Weights of a small GPT-style language model, trained from scratch on English Wikipedia.
Size: width 320, 5 heads of 64, MLP 1280 xIELU, 37.5M parameters.
Training: a variant of Adam for these matrices, 261M tokens, 7956 steps.
Each number is 50 + 12 x the weight over its row's rms, rounded and kept within 0 to 99. Layers, rows and columns count from 0. The size before them is the row's rms in percent of the matrix's.

# q: layer 7 attention query, 320x320, rms 0.0602, rows 0-63, columns 280-319
# k: layer 7 attention key, 320x320, rms 0.0598, rows 0-63, columns 280-319
# v: layer 7 attention value, 320x320, rms 0.0579, rows 0-17, columns 280-319
# o: layer 7 attention output (transposed), 320x320, rms 0.0591, rows 0-16, columns 280-319
q0 098:45 40 54 38 60 47 34 66 77 39 61 32 37 69 67 63 47 28 41 50 52 45 44 49 55 67 63 46 35 39 32 62 51 60 64 51 27 66 49 58
k0 090:42 58 46 67 50 45 37 46 53 64 59 25 35 39 63 47 52 36 30 46 55 40 56 52 49 52 57 50 25 62 27 55 56 51 60 56 35 43 62 47
q1 095:54 61 55 73 58 43 38 45 58 49 48 43 52 54 59 42 40 49 52 36 52 33 35 44 51 58 56 28 60 68 50 48 47 76 33 68 65 41 37 44
k1 100:34 65 51 48 41 37 50 46 45 49 47 75 83 51 37 48 33 52 52 49 66 56 56 67 34 52 44 59 42 65 37 46 56 77 55 74 52 45 47 51
q2 105:55 47 54 71 64 46 66 47 51 69 61 59 39 52 56 54 42 62 46 80 35 64 51 54 46 38 61 42 53 36 71 73 53 42 55 46 54 49 33 42
k2 090:54 30 59 45 54 50 51 59 52 61 50 76 29 71 36 44 60 47 41 66 45 72 30 45 72 52 75 48 43 45 42 35 75 53 61 65 39 62 58 45
q3 098:37 45 69 58 59 54 47 66 55 42 52 54 54 24 52 51 58 49 38 61 33 33 48 35 58 43 54 45 38 47 34 52 39 30 57 34 58 39 44 49
k3 108:43 45 57 51 40 73 42 61 67 43 46 59 50 40 57 66 81 47 64 62 52 57 52 33 48 62 57 65 44 59 54 63 47 57 50 48 53 24 41 62
q4 093:47 52 53 38 56 47 70 53 41 48 44 57 40 58 34 46 45 53 56 67 35 62 46 50 53 36 53 47 51 46 66 51 51 31 55 35 39 48 51 30
k4 085:61 21 38 37 60 53 54 53 43 50 32 52 56 84 72 61 42 74 59 61 41 75 38 60 49 36 58 62 38 45 61 38 51 44 42 38 38 57 62 30
q5 090:28 59 56 52 39 70 46 50 43 21 58 41 50 69 61 31 33 71 54 53 55 44 61 39 60 66 48 63 48 56 54 45 48 49 56 54 56 42 67 36
k5 094:40 35 48 47 52 50 55 44 29 59 38 61 65 45 61 34 60 46 57 43 40 42 37 49 56 41 34 41 20 52 29 32 62 51 72 53 52 39 56 39
q6 102:53 22 38 32 52 44 40 47 38 29 42 46 50 51 41 58 57 50 47 47 50 66 43 43 37 47 52 52 57 38 53 54 65 56 38 37 44 62 62 49
k6 105:36 39 64 41 42 34 47 62 59 28 47 50 62 59 47 52 55 46 53 52 50 29 37 49 61 60 66 48 49 54 59 44 61 55 52 36 48 70 42 34
q7 099:52 47 62 63 55 59 48 34 44 46 43 61 61 53 65 44 40 78 60 60 70 50 60 54 53 49 46 46 59 58 74 72 49 59 61 41 53 46 28 50
k7 101:44 26 48 41 45 52 53 54 51 32 54 54 60 44 56 43 59 25 63 43 56 38 54 54 40 49 58 60 62 82 56 59 46 36 53 33 50 40 29 41
q8 102:42 51 57 68 51 56 33 28 53 51 49 50 67 32 53 45 59 56 55 48 36 51 35 23 55 29 45 54 44 58 63 79 38 40 54 44 58 53 44 53
k8 100:46 59 56 53 25 50 32 46 50 56 53 52 64 51 52 36 72 64 62 55 44 46 43 41 40 63 62 64 53 67 28 38 36 26 52 58 65 40 40 68
q9 104:52 57 51 57 21 64 25 62 69 65 52 35 45 26 61 43 49 49 44 62 77 28 56 37 41 53 51 51 44 51 41 52 38 38 56 30 66 62 35 51
k9 096:68 62 35 77 56 64 30 70 55 42 62 26 51 39 44 54 65 54 58 45 66 44 62 51 61 59 44 63 44 33 54 63 55 46 18 62 53 58 46 63
q10 095:36 47 60 45 43 58 28 56 65 49 44 57 59 39 48 39 50 50 56 73 62 35 44 45 37 54 19 80 25 59 44 45 36 53 38 37 54 55 51 72
k10 090:67 68 61 60 40 41 33 56 56 34 34 49 54 30 35 54 67 59 52 46 39 45 50 47 44 67 60 59 64 60 50 49 56 41 47 62 62 62 38 69
q11 101:55 49 41 28 51 53 48 65 73 57 58 38 27 41 70 67 66 43 50 56 46 52 47 44 50 41 52 39 40 39 57 65 50 59 58 28 54 58 19 55
k11 101:65 60 38 50 34 40 38 55 67 48 51 19 40 55 51 74 62 53 52 50 30 49 47 41 65 44 45 54 59 21 48 59 37 37 61 34 49 44 44 61
q12 110:49 52 39 63 47 64 46 61 64 43 51 54 46 32 40 53 42 68 60 52 77 43 55 33 56 61 68 70 37 51 38 59 56 55 50 62 62 42 50 74
k12 101:66 61 47 57 43 53 60 58 64 69 51 50 45 52 41 44 44 48 66 59 39 52 53 28 48 46 66 47 49 50 35 50 55 61 40 64 68 61 34 68
q13 101:70 53 37 35 55 34 55 56 54 70 53 46 33 71 53 63 52 54 56 56 52 48 43 71 56 62 45 37 61 41 81 46 62 58 78 35 53 48 51 58
k13 096:54 35 34 24 56 42 57 62 63 67 46 48 44 57 43 39 37 49 47 48 26 53 52 51 66 52 66 42 48 46 64 34 69 70 46 35 50 50 72 38
q14 099:60 55 57 45 44 48 52 57 47 63 50 52 51 48 58 78 37 30 57 55 58 30 48 44 62 65 65 47 57 35 65 47 43 43 21 47 62 63 51 55
k14 106:56 56 50 23 55 54 64 75 51 45 49 58 44 46 41 59 52 16 36 38 61 54 63 57 69 56 58 73 45 48 54 58 69 57 36 53 59 70 32 33
q15 098:45 43 46 43 59 36 56 39 72 53 29 68 38 49 50 52 51 59 58 46 34 50 30 60 48 45 68 32 50 51 72 62 56 71 51 39 26 55 44 54
k15 102:62 33 50 43 72 23 48 64 44 51 56 57 40 62 35 62 51 45 32 60 32 65 59 53 68 50 50 33 43 25 55 57 65 41 50 69 46 44 36 53
q16 103:47 51 53 51 80 48 65 49 28 28 40 43 34 52 57 55 42 52 62 27 53 63 76 68 58 79 39 55 44 46 73 56 62 53 49 66 50 39 54 64
k16 103:46 52 71 55 61 28 85 52 28 69 60 41 61 43 28 51 60 50 50 51 47 33 55 58 63 60 48 44 45 47 67 27 52 64 49 63 57 54 71 39
q17 097:38 39 41 51 73 46 63 34 45 64 30 50 66 41 18 47 70 42 39 47 52 53 63 58 35 28 57 52 53 47 39 75 65 55 55 52 49 50 69 62
k17 089:51 40 45 41 50 63 59 45 53 22 54 53 56 23 60 46 52 58 39 57 51 53 60 52 60 51 43 55 54 67 59 49 47 58 65 45 70 59 46 50
q18 102:53 54 44 38 60 47 50 60 43 40 50 55 61 67 38 42 54 44 37 53 56 43 46 56 46 59 28 62 43 40 55 46 43 57 57 34 55 50 56 53
k18 102:54 51 53 42 55 64 43 51 65 63 57 54 56 57 37 59 44 48 35 24 44 53 49 38 52 51 39 65 65 59 35 68 65 40 69 40 52 44 69 62
q19 099:42 20 58 69 45 50 45 51 61 55 49 40 51 56 63 63 49 53 54 59 42 58 35 58 53 52 61 50 39 39 59 48 45 55 45 60 50 47 29 55
k19 107:56 22 68 55 56 33 43 51 63 53 42 59 64 32 32 74 60 57 52 52 38 54 44 49 49 41 40 43 31 27 53 35 59 33 56 82 30 53 35 65
q20 096:48 41 64 50 62 40 34 27 45 44 43 49 72 39 68 39 57 42 51 67 36 44 33 36 46 40 50 38 41 50 33 52 17 47 56 46 62 41 33 23
k20 105:47 64 67 69 45 45 23 41 61 40 42 33 61 47 54 43 68 58 66 45 42 31 47 50 32 38 66 59 52 56 31 60 51 32 56 49 58 46 49 48
q21 098:26 71 61 58 51 59 55 73 28 37 54 48 67 51 54 40 54 65 63 57 60 32 57 46 45 66 47 55 55 54 45 58 51 70 40 57 69 51 42 55
k21 083:56 69 40 40 35 57 55 47 49 40 53 49 41 62 34 66 38 47 29 29 50 52 61 44 31 51 40 43 60 30 53 36 46 45 15 53 54 46 31 39
q22 099:28 77 41 44 56 53 52 69 60 57 59 30 49 55 39 63 59 27 41 53 37 59 42 50 37 54 45 66 53 45 74 47 53 74 57 31 36 63 73 42
k22 105:36 56 54 55 49 62 54 44 57 37 50 49 51 49 54 55 59 67 26 51 58 54 37 54 52 32 34 65 51 54 38 51 64 74 54 52 37 50 69 51
q23 096:57 67 31 56 51 66 44 41 51 42 56 49 35 44 50 49 36 56 68 50 61 71 49 62 52 19 57 51 54 60 67 59 55 64 50 58 62 63 64 50
k23 095:46 42 34 46 50 44 54 53 48 17 44 40 49 39 36 52 59 37 52 68 43 58 62 45 49 40 56 43 52 48 33 54 56 49 42 57 66 53 40 31
q24 097:69 42 34 37 42 41 45 51 63 55 40 43 39 32 59 41 64 63 64 54 45 58 53 36 49 27 80 50 81 57 33 43 58 29 34 57 48 57 54 58
k24 102:55 45 44 49 45 58 63 42 35 49 64 46 66 65 57 57 58 53 49 58 62 64 59 32 50 54 52 55 32 38 57 32 57 63 61 83 62 45 37 41
q25 104:55 64 43 19 42 70 41 41 60 33 46 30 52 43 63 67 54 47 63 52 41 48 66 48 46 22 51 49 40 59 41 46 44 37 55 31 38 40 61 54
k25 097:60 37 63 40 40 39 45 65 80 55 46 67 43 62 68 55 77 43 56 51 51 64 31 49 43 61 53 78 46 61 44 43 49 55 44 72 58 55 65 57
q26 110:58 47 52 50 50 53 59 55 39 57 63 30 49 40 34 67 43 69 39 41 50 48 49 47 66 66 30 68 51 40 50 62 53 43 45 58 58 55 44 39
k26 100:57 52 63 56 55 68 48 85 44 42 57 30 77 45 41 47 54 49 36 55 59 47 62 73 41 49 56 47 59 57 58 72 41 41 53 49 41 46 54 49
q27 097:39 24 56 64 55 57 71 58 48 34 25 77 32 52 49 42 53 53 70 55 69 41 61 54 50 44 56 50 34 53 49 25 60 50 52 60 41 37 57 53
k27 104:51 50 55 54 59 55 48 59 47 48 39 44 48 49 67 44 54 49 62 67 42 37 44 25 35 38 21 48 54 41 48 49 26 43 84 42 31 51 61 50
q28 095:32 49 51 48 45 63 35 61 59 40 47 87 45 43 53 68 67 40 48 46 39 46 58 38 36 56 41 47 51 40 55 55 42 60 31 47 12 43 50 58
k28 110:46 49 48 60 43 67 39 36 45 36 55 54 26 41 51 71 51 64 53 51 39 74 41 45 32 31 41 59 55 67 63 50 53 44 53 56 48 59 29 54
q29 109:50 23 56 40 39 49 25 50 54 55 48 61 45 45 30 56 63 79 45 69 39 36 59 46 55 33 41 41 47 50 29 50 61 42 41 55 59 49 39 54
k29 107:65 45 54 61 47 61 29 27 37 39 53 38 43 53 56 53 56 57 57 46 23 38 27 45 58 47 60 36 48 31 31 41 44 36 59 60 37 37 31 55
q30 093:36 56 25 63 58 62 50 58 86 47 47 16 55 46 54 59 43 49 29 62 41 46 65 62 60 24 40 46 47 46 48 38 62 43 57 26 60 55 51 68
k30 096:36 57 54 69 62 39 31 62 52 71 60 45 38 40 35 60 65 46 36 38 47 52 64 52 34 31 63 45 42 52 29 43 74 45 61 52 56 54 57 56
q31 116:71 71 55 34 27 46 40 59 45 45 36 44 41 41 34 54 42 72 50 45 54 63 68 56 46 53 81 55 69 48 32 38 37 50 37 39 63 43 51 51
k31 103:48 46 49 53 36 55 55 34 72 46 49 46 41 39 53 47 55 49 50 45 40 24 48 64 46 50 54 59 61 39 68 58 36 48 28 44 62 60 58 54
q32 093:44 63 67 61 54 52 35 54 79 54 36 55 50 45 65 41 31 61 48 70 43 39 59 51 50 42 51 35 63 47 49 49 32 52 41 52 39 30 52 60
k32 090:48 55 30 48 62 44 46 33 54 66 63 62 29 57 50 43 51 11 44 34 73 48 49 74 63 62 54 51 54 52 64 49 34 64 46 41 57 26 48 68
q33 105:30 52 54 49 59 68 46 63 54 63 53 37 60 56 54 66 52 47 51 34 52 59 56 61 57 37 28 37 24 73 48 75 50 45 51 65 42 46 39 44
k33 102:63 56 59 56 36 51 37 67 61 59 54 55 38 48 58 57 49 56 52 28 83 46 34 64 70 60 57 53 52 43 25 48 56 38 52 47 45 50 52 36
q34 091:54 38 48 65 31 38 53 45 42 49 29 52 49 46 47 52 61 54 46 31 53 50 51 17 43 43 63 53 57 56 32 57 56 31 46 41 64 44 64 49
k34 105:42 53 37 59 56 63 55 71 54 58 39 64 71 58 58 48 52 39 58 42 39 51 33 65 53 63 49 57 34 42 34 53 41 50 55 53 76 39 45 61
q35 093:55 57 46 59 39 42 54 53 53 71 68 37 47 22 57 52 39 45 36 41 45 56 47 57 48 52 41 38 32 46 36 70 46 49 27 57 35 41 56 46
k35 096:40 60 48 33 49 43 50 66 53 43 54 55 40 64 71 67 62 72 37 64 39 51 56 21 48 55 59 57 65 55 68 52 49 59 38 47 39 61 46 46
q36 093:50 53 37 56 49 68 57 71 58 34 34 71 57 53 48 54 54 53 47 52 39 35 48 55 53 38 39 31 34 55 57 44 61 40 49 40 56 60 57 51
k36 092:64 40 74 64 29 57 44 64 50 33 39 51 42 53 40 43 48 36 50 39 55 53 49 44 43 44 55 35 45 48 67 36 53 34 50 63 44 61 69 53
q37 099:42 43 58 50 48 49 50 49 54 62 48 60 56 42 50 32 54 38 51 68 57 40 45 48 48 61 47 68 40 34 52 25 49 55 58 41 69 61 31 38
k37 108:45 50 31 50 52 48 35 34 54 54 58 41 60 23 73 55 42 40 61 53 41 57 49 47 21 60 28 45 53 52 59 73 58 25 36 38 40 56 26 52
q38 120:60 30 59 73 41 41 25 70 49 67 48 39 57 57 85 44 53 46 52 63 44 38 32 28 44 52 51 34 65 38 63 68 48 37 46 48 48 54 51 43
k38 097:42 57 39 48 54 61 65 53 56 41 72 53 58 65 47 46 72 58 39 54 50 75 48 57 70 65 55 40 42 33 63 64 84 51 25 58 20 33 46 58
q39 100:49 41 53 65 57 42 44 52 39 56 49 46 68 46 63 46 39 40 52 46 48 63 27 30 61 47 60 48 58 51 65 66 53 56 24 61 36 43 46 68
k39 093:48 73 38 46 52 59 38 56 44 67 51 56 45 45 64 37 47 64 47 49 52 55 33 59 67 46 64 53 39 54 39 59 40 58 44 53 57 43 53 44
q40 096:43 39 37 65 55 71 35 44 47 45 51 27 56 33 41 50 43 52 65 68 69 61 60 70 53 51 38 39 33 34 38 58 52 51 44 52 60 30 49 50
k40 103:46 51 76 49 56 41 59 38 54 65 58 48 37 50 29 41 41 33 75 48 31 59 49 35 44 50 48 67 55 54 48 64 36 54 37 39 75 61 57 75
q41 095:42 34 50 37 56 45 43 49 75 62 52 59 40 49 63 47 39 68 67 61 34 61 27 56 58 36 42 44 62 49 67 15 48 47 44 19 63 59 43 52
k41 095:33 36 65 41 56 50 53 62 44 39 19 42 55 44 38 42 82 67 43 65 17 56 45 35 53 39 43 63 35 54 47 59 59 48 45 31 44 39 57 51
q42 093:54 45 33 55 72 32 49 44 64 56 56 52 65 23 35 31 44 48 46 38 48 54 58 36 49 60 37 48 52 51 39 53 50 57 53 31 53 41 55 65
k42 101:59 36 53 51 58 54 62 52 47 43 64 34 50 44 59 35 56 40 53 48 57 62 53 45 46 56 54 33 61 55 63 63 47 51 69 45 68 65 50 48
q43 121:66 53 68 58 55 54 62 60 51 59 65 32 26 58 39 56 60 66 74 68 49 44 59 65 43 51 59 39 53 20 47 69 54 75 62 61 38 57 48 69
k43 101:56 43 38 49 52 44 73 50 47 52 40 33 52 57 60 55 41 66 23 52 43 10 63 30 45 57 64 22 55 66 65 53 35 49 40 55 68 60 43 49
q44 096:34 57 38 41 51 48 59 29 71 49 54 41 44 56 63 60 41 52 14 34 30 60 67 40 67 44 65 41 61 57 58 35 46 49 60 52 31 66 38 39
k44 106:37 71 46 46 64 55 44 53 47 88 63 53 14 54 52 57 46 56 36 65 35 42 56 55 68 54 52 46 32 56 38 50 59 46 44 61 33 34 43 60
q45 095:58 44 47 51 64 53 31 75 34 48 44 24 56 31 71 29 29 45 61 61 62 48 52 57 52 43 32 48 43 50 47 68 32 49 49 38 84 51 43 47
k45 097:45 65 43 40 61 59 59 54 42 59 48 56 51 43 51 43 70 36 65 45 63 71 55 65 37 38 33 40 43 51 37 55 38 60 39 70 24 46 80 56
q46 096:47 54 54 48 60 49 56 61 61 65 24 44 49 32 47 54 58 55 50 32 45 62 36 61 30 38 44 49 55 45 23 61 54 76 47 36 44 64 46 53
k46 108:52 48 37 56 69 15 51 52 42 53 52 43 67 13 52 66 32 47 42 38 55 54 55 34 49 27 45 70 39 56 47 55 50 70 57 52 57 59 50 34
q47 105:44 61 42 81 24 44 76 49 50 51 51 46 28 48 50 57 30 55 55 54 76 31 71 51 58 51 44 70 43 51 45 57 60 44 66 56 24 52 44 52
k47 100:46 68 38 59 40 84 61 39 54 50 61 27 37 63 65 59 24 48 35 64 52 51 50 48 27 64 44 52 43 44 55 31 55 42 55 56 18 67 45 53
q48 099:56 45 59 57 42 43 70 55 62 53 82 58 34 72 66 24 49 32 44 47 52 54 30 62 68 54 36 48 50 50 63 41 29 52 43 40 40 67 52 42
k48 099:52 47 53 67 57 46 45 53 54 57 60 42 42 49 26 37 39 28 36 30 40 63 45 44 60 41 40 72 48 37 57 58 73 31 74 37 42 60 44 56
q49 103:56 63 64 50 30 48 44 55 39 49 39 57 58 62 63 69 27 46 57 54 60 42 57 52 38 52 16 48 40 58 60 37 49 63 41 49 60 50 58 48
k49 096:54 64 58 64 26 41 39 49 63 33 45 55 56 48 52 69 61 56 50 56 53 66 62 47 46 60 45 54 51 46 50 58 54 42 48 38 64 50 58 43
q50 104:31 59 46 58 40 72 63 47 68 59 68 28 30 64 40 48 45 50 52 55 47 51 45 50 42 62 50 53 45 46 36 27 59 46 52 63 59 47 63 64
k50 104:27 40 55 47 48 58 57 37 61 34 69 34 48 57 75 34 35 50 53 57 56 58 80 59 32 35 33 38 45 56 43 53 25 45 60 51 36 46 58 58
q51 097:45 43 51 55 40 39 49 38 37 35 36 49 52 53 36 32 72 65 63 37 74 62 53 62 56 54 68 71 47 43 32 33 38 46 52 56 38 50 48 59
k51 100:65 48 45 56 35 46 57 42 33 57 44 52 50 65 68 44 42 42 74 63 46 60 61 41 38 59 54 37 62 41 61 55 33 59 73 41 63 68 41 56
q52 092:67 37 54 66 56 82 49 43 66 43 51 47 43 48 55 46 58 54 69 51 54 74 54 50 54 34 58 37 38 34 34 51 64 59 52 65 28 51 42 70
k52 109:65 19 45 45 49 22 36 46 31 64 48 65 46 59 43 51 60 26 76 31 39 40 66 37 35 43 52 39 59 58 47 55 39 57 42 54 45 45 65 62
q53 089:60 73 62 64 57 52 49 40 57 38 43 32 77 31 36 22 49 43 37 50 57 51 68 41 25 50 33 31 37 36 64 63 38 47 56 31 60 56 46 47
k53 092:45 43 45 53 66 42 47 36 50 39 37 59 53 54 39 45 45 68 55 43 70 49 55 58 35 47 27 62 51 38 45 56 29 59 53 64 59 37 71 55
q54 095:66 58 52 51 22 52 49 43 51 33 48 46 44 73 74 42 64 52 77 31 67 45 53 66 12 49 40 50 61 52 62 44 35 42 37 26 40 39 57 43
k54 097:38 52 66 71 41 37 50 49 50 48 38 48 69 24 53 58 39 68 74 34 61 57 43 49 34 55 26 69 59 31 51 39 50 34 56 38 54 45 60 46
q55 100:50 44 54 40 21 24 58 53 53 53 60 59 58 75 76 54 46 36 74 47 20 62 48 24 63 69 61 43 57 48 74 46 43 51 37 54 48 33 43 60
k55 095:47 28 59 59 33 40 48 65 52 56 47 55 56 68 45 58 45 27 65 31 58 53 59 65 66 61 51 57 60 57 60 31 49 56 48 60 26 58 51 36
q56 094:51 44 36 41 62 56 60 40 44 55 42 43 58 33 52 50 39 46 64 22 45 57 46 73 41 43 52 56 37 35 57 52 47 57 78 59 61 39 64 53
k56 094:68 33 55 49 55 25 52 51 43 39 35 71 74 56 39 51 69 48 68 51 29 51 66 50 50 50 65 57 69 51 55 54 57 47 38 57 73 54 62 54
q57 100:61 58 39 53 59 57 33 57 65 20 43 33 44 32 53 46 35 41 41 38 59 39 34 53 56 51 69 50 67 52 44 53 57 47 44 52 46 35 51 54
k57 118:47 39 43 47 45 32 52 63 55 61 41 52 36 57 35 44 45 53 55 52 61 66 57 61 47 42 61 36 53 49 50 45 88 55 50 90 44 43 58 47
q58 103:34 49 53 40 48 55 48 35 30 52 47 60 56 65 45 54 48 50 51 41 39 56 46 36 51 52 57 52 47 42 41 31 36 61 57 60 52 42 26 49
k58 095:54 38 33 58 42 70 53 53 43 34 75 56 43 50 64 60 32 64 55 69 56 66 41 51 62 61 44 57 59 47 49 36 57 68 42 71 44 56 61 73
q59 120:48 52 56 39 52 57 49 51 59 36 43 61 35 49 27 50 57 62 45 46 52 53 44 55 56 46 42 61 44 41 60 41 70 72 54 52 41 45 68 46
k59 099:57 50 48 55 48 54 21 36 38 51 55 44 43 33 63 55 54 47 38 34 56 58 38 40 55 68 63 45 64 66 63 63 73 50 53 52 58 41 33 53
q60 104:51 47 45 32 55 31 45 27 52 48 53 41 64 43 56 49 49 39 53 42 48 55 54 44 45 60 47 55 34 69 42 51 28 37 62 60 48 41 53 47
k60 099:46 43 61 55 44 55 52 31 70 44 48 55 70 38 40 46 63 56 45 47 39 61 51 73 61 59 42 44 31 48 26 34 41 41 50 39 43 39 55 62
q61 101:60 45 73 52 30 47 56 56 31 63 59 12 46 60 48 54 63 41 31 59 31 47 50 44 55 60 53 31 67 42 48 65 66 54 45 53 71 57 56 39
k61 117:59 57 58 42 43 64 61 59 30 37 46 52 48 42 49 53 32 56 40 46 61 61 50 47 55 61 59 72 63 48 37 42 82 47 29 68 64 61 42 46
q62 105:48 46 76 37 67 51 48 53 41 38 47 60 50 56 48 55 47 41 61 48 47 59 38 60 56 31 77 50 52 59 71 42 49 63 51 56 66 14 39 53
k62 098:47 42 55 45 52 65 53 53 59 42 54 70 49 46 33 53 67 60 51 60 60 76 54 44 36 45 64 52 58 43 52 48 47 78 40 50 39 57 59 55
q63 098:51 32 69 51 40 49 29 46 36 70 62 38 47 70 75 53 59 53 49 55 47 44 43 33 39 42 65 55 64 51 34 43 59 46 46 33 65 58 37 49
k63 095:35 54 50 55 56 70 53 43 61 48 64 60 35 53 79 37 33 61 43 53 47 45 63 61 58 44 50 59 46 46 24 67 53 51 35 47 57 53 73 64
v0 101:45 52 41 63 41 60 49 45 49 29 60 51 55 44 59 52 54 57 46 57 42 42 61 67 41 57 46 53 47 54 34 44 25 62 48 50 34 47 42 64
o0 102:62 10 35 39 55 57 77 45 36 30 77 20 45 55 54 41 33 54 57 53 38 24 80 50 62 35 51 44 52 51 64 48 49 50 35 50 38 45 34 48
v1 099:63 56 59 52 49 54 35 64 43 46 59 60 53 73 66 60 43 35 55 63 48 43 66 44 24 66 43 53 60 41 14 33 12 50 51 23 39 44 41 49
o1 098:62 61 50 55 63 34 81 39 81 38 43 50 51 49 68 34 54 56 42 44 68 52 46 42 68 49 57 47 58 56 44 63 74 40 59 54 71 65 43 50
v2 105:59 53 34 49 36 24 52 58 62 70 39 37 49 36 58 36 54 41 39 67 62 57 45 53 70 75 73 42 65 47 54 28 70 72 50 47 55 47 32 58
o2 102:58 42 49 48 46 54 52 42 49 34 51 63 51 49 60 61 51 60 62 38 54 36 45 40 58 52 45 46 47 63 40 60 59 47 43 48 59 44 65 45
v3 100:52 55 50 28 55 49 55 40 71 32 50 64 51 71 50 44 33 51 51 54 62 48 68 69 39 51 47 58 50 46 36 45 58 62 52 66 29 41 56 56
o3 099:41 58 55 32 32 43 30 54 60 65 60 59 60 39 48 55 41 38 32 61 58 41 62 70 52 36 55 46 37 55 62 57 49 54 44 56 55 36 52 56
v4 106:69 43 50 42 53 81 48 65 51 49 68 38 41 58 44 55 46 50 40 47 44 55 39 46 61 71 61 22 55 45 62 39 35 48 53 42 43 55 40 57
o4 100:60 63 53 56 48 71 58 38 68 62 59 30 52 35 39 43 39 45 66 41 54 46 54 40 61 60 64 32 56 49 38 67 57 44 47 44 42 44 50 46
v5 118:56 45 39 40 32 20 43 44 62 55 52 38 24 70 62 59 30 37 47 54 37 66 45 51 62 61 50 48 56 49 64 38 57 55 38 49 66 69 54 60
o5 096:52 46 51 51 58 46 57 42 52 35 45 36 55 61 57 66 67 54 50 44 41 40 41 81 57 55 56 60 57 43 45 55 58 57 50 57 51 69 71 51
v6 085:49 47 54 61 40 33 58 66 50 61 60 74 77 57 58 65 42 46 30 49 64 38 53 66 41 41 55 59 30 78 55 52 60 53 41 41 11 49 38 49
o6 097:51 43 58 58 68 57 30 60 56 45 77 48 44 71 58 36 49 44 38 49 53 42 49 57 53 64 29 35 57 62 48 41 39 33 33 65 64 45 75 55
v7 096:47 74 39 44 41 60 49 41 63 50 56 70 45 64 44 39 46 39 54 48 54 55 49 43 22 49 50 47 57 43 60 60 52 67 35 58 43 37 26 50
o7 101:59 37 51 57 37 72 27 54 62 68 41 56 64 48 48 51 59 67 55 53 27 68 50 36 49 51 66 71 40 58 49 56 49 50 46 75 52 60 61 36
v8 100:38 46 47 43 59 53 35 54 60 68 63 57 50 70 36 37 48 30 53 74 43 54 79 53 38 58 47 61 39 41 63 50 57 93 62 67 34 49 74 61
o8 102:60 39 48 39 57 50 36 55 43 44 24 53 46 13 65 53 35 54 48 71 45 61 47 42 36 42 56 46 53 42 39 51 33 40 32 38 49 62 55 61
v9 098:44 47 52 59 56 49 62 36 42 55 75 63 71 39 56 46 59 53 33 40 60 42 63 66 49 49 39 43 50 63 30 56 51 61 67 55 56 57 41 51
o9 099:39 46 49 53 07 53 45 73 57 73 49 33 34 49 38 47 40 45 38 43 52 53 68 55 45 52 41 52 54 53 53 52 37 71 51 51 58 46 43 41
v10 102:38 70 47 48 59 41 71 51 58 45 61 47 49 64 54 56 62 46 45 42 65 37 46 36 55 35 40 34 50 49 60 48 38 29 50 46 55 65 41 41
o10 099:75 58 44 59 56 34 22 56 52 58 25 63 49 44 50 59 48 63 40 55 61 53 65 56 56 77 27 38 40 46 55 60 33 55 39 59 30 55 51 57
v11 089:57 49 49 48 54 76 58 73 44 62 58 70 41 44 62 55 47 36 47 54 56 51 34 44 75 57 65 49 53 48 61 61 69 58 57 59 56 56 32 35
o11 098:22 65 34 41 50 51 36 31 37 46 65 36 60 47 30 59 68 49 65 41 49 60 50 44 62 59 27 31 62 61 55 39 47 55 57 60 63 61 41 52
v12 099:55 28 29 55 34 49 46 62 45 51 57 34 67 37 65 42 60 43 52 50 53 63 34 46 85 45 67 49 60 53 51 56 50 55 37 42 67 57 54 57
o12 102:48 65 28 53 53 63 57 55 51 33 48 49 52 62 40 67 35 55 54 42 66 61 55 58 44 59 29 50 48 61 60 50 51 48 41 62 42 47 52 63
v13 089:76 52 67 57 34 54 30 46 53 60 40 55 33 49 42 67 28 40 46 70 34 49 69 56 55 67 58 43 40 58 59 58 34 37 51 50 31 58 55 77
o13 098:69 38 46 68 41 58 54 49 53 43 67 67 42 57 68 32 63 60 73 52 53 60 62 55 66 81 57 41 57 63 33 41 66 54 58 47 59 47 54 27
v14 094:26 75 41 47 56 45 35 60 66 43 57 30 45 55 49 54 46 60 57 39 46 58 58 62 69 39 41 47 46 38 59 68 39 56 51 50 63 64 39 54
o14 096:52 46 63 57 40 61 76 44 51 33 35 54 59 63 24 56 39 51 49 59 62 60 42 36 39 42 64 29 49 41 55 49 60 61 56 63 47 73 54 54
v15 089:62 43 48 61 48 45 43 42 47 55 68 56 56 57 50 57 49 55 49 35 38 77 58 35 53 83 57 39 35 46 64 20 45 33 67 51 30 53 47 31
o15 095:59 41 57 65 45 47 19 72 40 53 42 32 53 41 50 66 40 47 61 57 42 31 45 65 50 33 55 44 67 46 26 57 59 39 50 47 47 55 58 45
v16 093:52 59 50 37 58 64 60 60 68 53 53 49 63 67 61 55 49 35 43 52 35 36 30 67 49 59 40 54 52 66 42 25 23 58 46 41 42 38 30 65
o16 102:64 51 32 59 58 53 47 39 36 41 47 44 62 57 48 66 56 62 58 52 57 64 43 70 48 66 26 43 35 70 73 66 59 53 42 45 39 47 70 22
v17 104:47 44 46 53 86 64 54 52 41 62 54 46 50 44 51 30 35 50 59 82 36 54 65 47 49 52 63 54 47 66 48 43 73 58 62 68 40 31 56 66